config.toml
num_attention_heads = 2
norm = "rmsnorm"
norm_eps = 1e-06
parallel_block = false
init = "trunc"
init_std_o = 0.0
beta1 = 0.95
warmup_steps = 200
schedule = "wsd"
final_lr_fraction = 0.0
batch_tokens = 32768
train_tokens = 131000000
max_steps = 3998
Each number is 500 + 40 x the weight over its row's rms, rounded and kept within 0 to 999. Layers, rows and columns count from 0. Numbers have three digits each. The size before them is the row's rms in percent of the matrix's.

# down: layer 3 MLP down (transposed), 256x64, rms 0.066, rows 217-255, columns 0-63
# gate: layer 3 MLP gate, 256x64, rms 0.282, rows 218-255, columns 0-63
# up: layer 3 MLP up, 256x64, rms 0.285, rows 218-255, columns 0-63
down217 112:508491509512452521466459529489478511573473465503459494515551532480553437520449516494583508522526509491507546427498508553520516372529506493524533474499480474476663514456488485491489505485511465
gate218 092:513483435525504508408459485572519548463612509515530493497546468461482474571452436500527543511461496481497450519559539485556538478560482565525546489504437483571508465486450521484514480546508466
up218 084:482561547516502447496468511465488499492475550490534504523476530439541522518468557532524464454456545425478597515517533446506503508547498532446469564529581444504545497421527480543530453434437501
down218 087:454473515518483535530528480477537450480414447541433503543516512566560545512485459542478552610510469598484486534464435518534496555485506466532527537527530472452455465530499507508476501554532450
gate219 108:524506476488474509511549533438428490463502448507440518489442480530444554477533473478519515548458571503523539441548479557514488537517550559507468472460503526581487546527470501457383548548539524
up219 119:480449490498484531533471543478490541483479604472495445426526524523507489431476462524470492499560557485555545511468469582469465475526437468452516466477422501441481473495518511509601483429488478
down219 111:464516576471523424528471505435468507440401452440486490533498512527495545489530485556564489491503485576553558499504512450545476591551495472537516547513548517530512497463462553509477430525497517
gate220 104:467486554511527518569463505483506529538470457546432477466512436516440441526506506528483607555537444502503560543496467558570534492502528525438518509508488500501509541515581531572464494561554508
up220 103:497487502440420469551515440470441474490538512509518513493552513559499428492451551507551489487452557513551491561506522530616579538457504496474495514543456570483486429467475490469540461487518495
down220 099:459502523469430479494444525610434531448517448551501439475488565511477465501436495478502488539427536472532517502489462520506518504471605477465479523408490491522515538455507455508571514483461500
gate221 096:441483502522529508533555464552495497488460487511470541438509496512503456488587456436609484485454510527487550513467555457536477502492471461456495560478508475498536595584481560466441450478493476
up221 100:475521565530570483540532466443497490453482535445465507466471518514452467519501506494510498544462518525579545539474492547548509528507480542543476458487489531557528460485623516459366523488497499
down221 100:466471444550557503543511495518467528582428443512549518463594496542604469546499486464544465501532578523471503431509488508446496523525496512497519523466512459516501572505504524539491527479517589
gate222 094:494468447524400473470554493494485491550485512525456536434435455446450512440472507507523562530520543467451447513512493507542588467464501534504510503425535538473430516494499496475478510517397541
up222 101:544459476527408504453458569457542506456483441534506435509597540513439502524503492464423478459435545521519552509493476478476538500469524516468517522494473501533506448446575444483491492540469431
down222 098:555537475529480505484519559472460527544484479498536427571557541510455549482468429479479476501458451534544603542476493480501551512535520469484554514523561572554408475442525529501506537504483507
gate223 106:511510557558453498518492518554501493416492468502506462434521529475527526524568516528454508537454585549534433558499427492443560444561501539496528536464510553480476439551482532466468461475457513
up223 105:415505499522459428524522471500498539493533528529459500505549542567494521519521496512450487561522495525517514476521517495574489563405529502383437544411505525494570482522546518535490446504506520
down223 104:468525554472569468427483510459486560505490524534401523551442499555475500420480582497559486498463519484512430505423526488445554440480466499545513527446530483527478536531515513480535512529499552
gate224 105:500441461481500518568543582568476467489592489550436492452531443414512502472441556491461512500505480514497525461496530474427473506500520603534553526475534466539466497525499489487472481470440478
up224 105:481479492468513502513502481454515514482467487549424474496443560533428465505481582414476489514492579412467488495465541526505437493481552495539458443471510568591515506467506479534439543540492476
down224 105:442476491534502585530530542609474463529456557475491468507500471534548513565469528400493552479434493425541507432502527521491481514510501531458567471474460512522501461563531453482505505473546505
gate225 097:537479450525527515496459421501539582485505562469513538515424514475466515533529465490552450474528533456432520518508515555495432503524484492509559458503520386571510504519475539495487538561489418
up225 091:480464490511502466429533501426494453538491492448492428504541441504502459450490393509462559454498535542504541505478419416509501482500529464469458448456505521430488527451501454514537474423516514
down225 094:435534543545474542494460508474530430473440514456547547508486463538544507530494490427524540494446555528559509528460500512528571513544488517428472517421563462448540528508491509441524546463442550
gate226 104:527510493462470506456509465438523481540492511500463511580542484503507439582405470551460607485588478493472508524529513462550563464527561525523545542523533472490421505478505505553495514485469482
up226 114:483475538508487472520512496487522538499521533539491521391498480480523582498491564545462467480530530438554540492506456477458440606450477428495416489484446552504475520512480533421545492499458511
down226 110:553426470489492520500498539536459455452515535503557495505543481471467468483594516406525462451453440493519494464508527601510432475571510528506485490548494537517578466515477547535492487483432523
gate227 096:503494474461502533457515473555524486489449538508492528518513553458406460551458408502477512448535469469546496488494602528554412501485528526464477579502523519483494544486525437468556563464464489
up227 098:486549497478451490482480470550518456509497593453486578480482486460526501531546464442445446521482541548540507516484489548544509504581547494499445557542447473547494525453503498516499488405431573
down227 097:439561473490471514432462483531480535563496529506437481457461452507446489543475511465574464498493538501481509448611432511473546499494467516542473452534581541525485515565518539445496537479442502
gate228 113:492491443459465483525551484432484524525514521449458441575438512476436573550478549474473492481533554449472592460558512569440507496496549496550525485504487462486527524534523473507445554541514451
up228 096:473517422475477502558562565482483601484573543521563485462425493547466488531503489403519513536571530554462492482509491538479431491490529479538535475513485430511493521494529539542483500541548516
down228 104:451451463511576476502481495490522506624486496490569517460530440508521469450495470443519556415430544534536524495495541499558501548535479515420486536525480534579541486489485496500552509448514495
gate229 101:467532498487521545428564521502483544522492529458456509473455497491527532484514511533533491556448530485518462563515489505531420496481522524491540494416596430637463490450515499503495549472544498
up229 107:496491487484519475467439454491435499451522491452559538464479541470537485531521451471469538502499443530411467549522480581491496490579519463549535467488506418545524400474500572514437517486527507
down229 104:483536481503518507514482434513473498520507515433479515538508484439538416462512515501554494486469507456581477550518537471516555480434509523605482578524492453442514426483523468490444488555517590
gate230 098:431533417494473509489544616485520458495519489550524448528490501545464534448492603508490529515461530438559499467520540499543494506543503586554541515459449540563506487494469527469504511511466459
up230 093:499513476526498522475475483519451526444486524443470484524529584452558435502553491537503489445501422539470518476521551502412422456502483563467482531580518455427535494457472526475516433467515533
down230 096:566465552474546504515518481526509476480488498491467543541490512448513516544470561518493480543621559506466418511475470532526558501534478468489534477446556460542467566462453468532428467484551566
gate231 106:546524436413476512457556545535509452503518516493472480517478495499483490535489505429524483499461473474506554481523518477518478623528526493495480454600563451499444548497542532542481603490538507
up231 105:472483539568508510551499507558533489521466516482527511503511503526498520476534505565465530545521530484509394503509524462507526496533452519518555579469437490453528444406430551482459430428434521
down231 095:488563518484449547443571500463481577424508444521469478480450539471413497458458511482547478495534461469520577511541445495525475485502504500504508437508555522497561599520507458535532531535451492
gate232 094:543447537483464464486462406567544440556512504478494511476469543534536559463520513470416529464477517538505531519483507517441468502573479521539486412548503502570479567502453521444445498514525463
up232 087:474429485500531499538540527514469529467482502482506533521513533488432489551501496509551407554515469421486482450537493579567488530422493493456445515438480437451543535466564552481493444510453470
down232 087:445530464437492489493533512465555490545512521513468541415488521519499524449495494454471459432443476470490560525479474538568510540471437600522565542489507462536533581422487464548526531481503511
gate233 099:424469493470526475521510558523518426471470524480417503450498455546470584467471500512509586501515519491489515488529498524462522480472488451539472502415379444461490467557516504522539498436536509
up233 088:501506496501545536491519454486597437594572494462515531466465487503561544529526558487460584474494479540462467511475474501515490498512550454518459501554534506501507525475461564520474384545499448
down233 089:494510519510540473512522473475602535456516509511585491507537539466550517416455472536468473427548521455505448506591529484430483487542522507488544451535563470541549505492564533552500511531465541
gate234 105:502465558466484529454519493534462463470490529500446519531465512452518451498524512496478506467446575484407478453494618517517475526488529516513553429514553484478499581510485408470475538498456570
up234 113:556453514500502534508449541526487388523470573503470491512457522509581482466427398466457456553445492509535543512523514507563480557464506537417539514489499495532513463482483524518496443510452485
down234 106:465558522487529597472502479531505464521536561490470436445459447542526531495476540512505549492562524450461492461556434493502506435518444587467447499492507496481567481462540449465500476497476584
gate235 114:486460516516450564488571468537514500490438534488548506481466469382562538536584517514484479461454479456525448453539473504488453479459505520435495495464452525481432455446462490529533504486433459
up235 105:472552525504560550520545487486492520511443451474513487536498603520511554494542437426534519519469524493434458556527452461462463457512541456505465490454523518486520420424501579511473504524511429
down235 099:420513492538481495481586511540503525422487518547553483487502427498550544512489494488461377466518502417490503444495490552479503511491562526404527477530474471478463496547475451553509515524464489
gate236 104:530507458514531511522483500520411492423536466521510493496550487542530533494488487464525453433489430492519474480551516490494489528593457451507612492442452432490533502570433496450559477501518466
up236 109:538455505405466486557492493478505443457604566458514498508496407487527549500477532527490449515550467481462446497460468485487476497545477532536523545468494423440557543495536456491548446501539506
down236 106:549512473506510501461520453509479452539434481477454482491531498405473481524478433469512547513487479507501585435508488401476518555494401528470567472520522561479501501491530570523573486457478476
gate237 103:400524490556485472482515436538540527423488487578498490549463452530512419589471524509518562535498496473488482430466511488498470507422486520517434502525421505532496548477493449538457484502476469
up237 101:507502535536352545438489489515521519500502576481474525454503492531499519472429521462509490459538540477512507466491525544471558457451489474522444466544525544529442460520581469450454561495455514
down237 101:523442464418531523470483525482446464521539460508434521478553478502486560502526552536549484498512461528451527565541492539584478462580535497451585515474506469507481478480433455429503549507520451
gate238 106:500499467459512516467540520518462481472573462454461548472478547496476523538513393552508508534590461444460473510496441449473514502451484461428529514380453500498498525545522555490503515521470457
up238 112:483525473510521612504525527501491452509460569473440557565530522482520458440511447493446498490445469495457555437509484524484450490434489586517493527458533465534527512535491586504490569498536540
down238 105:477593504435503452513544539484578543494452501492465397445493510546452494497447480526448496512424479489534565538522514442476543512437520513529486461485483560499508527490568569528530473535495462
gate239 103:467537540472490501519515490476481520479540468446539474507473586502495558530520554505520550511538487403474525532460502458546517501522523473464444487465427542482540638522549520440505481492487422
up239 094:583497523493401573453475492521494518532474609458540536508443508553425460514488548461555512511457480486508454473464518532426575490462473490522498466514498557497512476511521443463442479509487474
down239 095:492526564452553442474484522469487466468466461472486485519453554521522475435585520531543435511528499485503426513553497466525522451447488517462440518442515483529591526546452481536518441427525548
gate240 084:488419499478532454578500461591525505531503497501477474522472485496521514464507526548521565539452411551515557487489400496460527395474540548507508550518488538536513526453447533503492533463510531
up240 081:528610493549453509473481542400490516446485516517551530472554469499448436484513524538503471460562585522557530508550531522511490492488507460521488442492520409516478542545500490569479513452530517
down240 086:468496555480562573479520535544501494459494576452495497504564477520473529523544534468473591521452527524538446436497484448522549482427545511500473518506521444534524553477460468582480420490452491
gate241 100:483517529603533528561521475525492464468490506495426575472490482466550489505508518543524530444507536507524500505451514500509611573468554493396516486485454570443486545484510518500474440523496456
up241 100:452460467584524517540563484537508488484540565509456601489433464447566492471530495456546441503498531594496530517461524455467504522507583481493520534508467501508521491527484553421539481473502465
down241 098:582581492552523472464522500492544507521470486478457534534522446391547512515465431595495562452505543502514512490440517517495542529459525546407502502524440493499489500487534524528515465566501472
gate242 099:509497550536511539564546473485517499450427523491442418516486501523521496592402448510488488552445438554528526504493503584533466447546511503484484448455496530538465514527553505494447560476492496
up242 109:500512474503525482592536535442492502487518564520497482484463494582592530510512536458486451491557586419543533510475502516473486480485493451431556425475428471549503541504431478502502462494485527
down242 106:551488537467477552452395537529511476490541423545513540466555435494508460517499538563554563519496497558465501480531448518495527486512490479500461470469508591527497588511488470497483576485564473
gate243 102:511439493506488442485518451428482480443485468516476498541473487446454549512453545483446543477531428515431457532524494421410547538547512485402544499553459499493475445451495544499470510490507525
up243 093:541535499463487484567590529507555519533541538486496570517541504525542483560544546500584474516419489492524517428517506516500525495515534539571453501485450435536516526469566406484506493445498514
down243 096:435459477474464491531591493522479475478522489477534533498571501493494474510494448527503533506475506546550566492435456578572503487542514501542459538486527485480532484548426387509535437485446444
gate244 093:483539541477557549469496568505537501523493560510432473478589518496478521541518554545531541542556582544497459500508499444559504554492542525476491490482481563417497466513553511471559447570524484
up244 102:499525475466488470448416499510529481457518471502479552430508484509476536480470590509512503492519508537549472460440546492497541511523535531497521428484436522432484410525482591482565506580549460
down244 098:445504459535484439521544522513438529564454493454513505533483439432518496505514440514500455484529463445466553588513495558501494525477482556529413534561557482454534541535538446536454529460470522
gate245 094:523526425511469487495602529459517501452505486458477458450504416439447530564510451487525490507469475494513523492455504481462533427451519457498586437465533538459522506435449453455518467515453520
up245 096:476454532514502514473416451476467476540477549433544506525570523493497502513513506550548459561515457502497503574533385520523483555569517454491480482474488508555515502602458467536484539494459455
down245 095:546520476396577482398460515597446512525405500514530499482480498544522529565492472518513468485520492484470570505522497497513499540509495586544474515535515534468499564494497516490427473530496541
gate246 108:517553448461484477421473572571545458519461525486548488506447478541587538440490457543481507513493466502544509580437482501548519471468478523494509523512524498495477580512469459533473487449464599
up246 103:493524518528503479468557472506474514458472511476488542478618499444416443506522513565513497502487537437476455456575539461527481457504533450455454447479450514448511456476457508517558511574510435
down246 097:432547520555537584472513503582528513536494504485414448515414545524394531525460563488506499466493519469501518482508499436510536447474473460469421535488509505496497507489451491502454458468461452
gate247 103:496484483456497522494506476468433534551444498521430580528527468506501503478555461458481494441550515455456439451502509579486556513591485473506473506433546542471492463534523447534538491584537450
up247 100:475484504509538483485466473502551485522440441537501478476530492470513480525490602469485478440448464555478514552475536572627565479454444556512546498512515455542490536523544536495477428518474471
down247 110:544478556460417459459500479519447519434571451414487452481475474533496429547489479547493501507449502483518528571556494492504515486489482494441535442608533478437536450538519461505493514508481515
gate248 096:476515538516491550512535473506554551493514574567412447509469607439471489470477468522484600588476520546515499521421489482483495473500524509486515505487496539491466561533480461462479543443513535
up248 102:466419517528449550465476544526522481506535538563457464495527556434444495482544461518486449490464564488490573519477506543504476523526482508524480410462565472497512448434568463504542565454457487
down248 100:504485485471515558473474463566575501547490547497446451457504532489504516449485463495484482406494543520509493566557549549423469548498515502442500429525542584496525484470498418529534437466521499
gate249 103:539540485467568539433432505456465448510457451486433515535442555455472462498524492494564467517517480500515545566474514513549524479550581571474507563470550512540421528517486501502494486459468557
up249 110:499503496505560439521530485467478447469507535504541547498508456555550484464462448521514521461465523473482498523501464507466513530537515398474409490569533475393560470493458547423465533557463506
down249 115:459567446477510466512407537524529522481463510538496511411547605449496533492520468459560490490521468484467518507473533585510560564538492541414512522474461490466509562520499476461484452478497510
gate250 101:481455471502446555510488474556498434480469389526502569467533531519465497502518497531488600542500454476471408498545485509483590539526465475454517520448523482513484450509483503514523468480509597
up250 090:484486450509564546493499490525543549572561574528490494531541490579524484503497547518547485476466480515479634513453487495524458533507535538523432535527428492455483479418527503502440517479474474
down250 093:580455488481459421481507532464487573532577600544504515535475502498490525528520520445558489452517550521564499501444512520546485444558472531485529486519495561498541498551475450508483513547580460
gate251 103:476464503440543520443580480553511485495427459514535532504417480491561514569544495462470531450468488495498464467569520505438508491422508413535514542458564508527472524502497509479527526466491585
up251 110:486464562489513551470536545438463525442512501517494513379443481443502505439528478502521487475535525499476491519481546482470424486539486517529489428527531556572500421587504477486460445463524479
down251 113:496525492553538543476571466521492536448485470558463489557460476537524567536487474463501497447462502466518383518530526541457408520507450477515554534472521468406502520468496471507565494462505553
gate252 121:520507440538520512527478504465456543439531556529468508605442503482457490547546535482559518500524550523546587439479491542521464460492538536521514469533458473511552477494519441604554485525539494
up252 131:530476465609516410482468499484418520447494526507457530494469496507498472517520551486552563515541533505486485576449479535579485429484517492532471478543469434494548472525516458472468456446511568
down252 113:496508375548523553513469509472503496577509465559576493542435473487441477490549543475492506537543560500505464437487532502527487515489493535487510534512395522533548497556500479570549538475523523
gate253 099:463447415485510467513563467467487537446505459536520484511492561548521500465538501435423454466483513486492537457502544485520478537569598519518591455541537563570521488494499448492499518537490540
up253 103:622557481534565521545481487475475476501495534469514523477488458471494523497476493516596626517520467491480500581505445515451539428465487491477464510450521551453487465470493506536468483467551516
down253 098:441471580466507534449495516482496489518511510440545448509496503459497517517475471504536536476536558556504514491567432448562488480533480518527485522488545422480501467487383560550598493489495444
gate254 104:502426494458531529540430540471450483497547462544478601437500536568527465486571553414463501508474455518460508426491450544485503510467448499502472508500524486523488497456530493481467438533444555
up254 111:478530528491515467506521497504463473588569552526516441475495533482460465515505494596515598508529508487558483522553579457573492527520502531564454499444558526549526495489472464521434532464536457
down254 113:551513453498522497514487545503517544483449476451469531472544491501479502534555533439480463550449451519452487420517399434485517448448488486492513530517439492523474554467560605473522546557470508
gate255 094:501447569520442456520447504493570486506464503507554550497526503473519560465491542459536587485493415495461440487507470478420504527536532550399514571455480474510542500448474475549495496496541500
up255 096:518587552550449560476455502551447542479543502437521483479478457549555472418509526494580554475512543525468500541546568485489475514493522481419479521398491496502543514513488511503527498524563500
down255 094:493514433524522469501506512447540514396479551514461501463473497502417495460523432506444542501574473481446508609487477577526459484520503528517530449577473527503513492513517477527461497440545453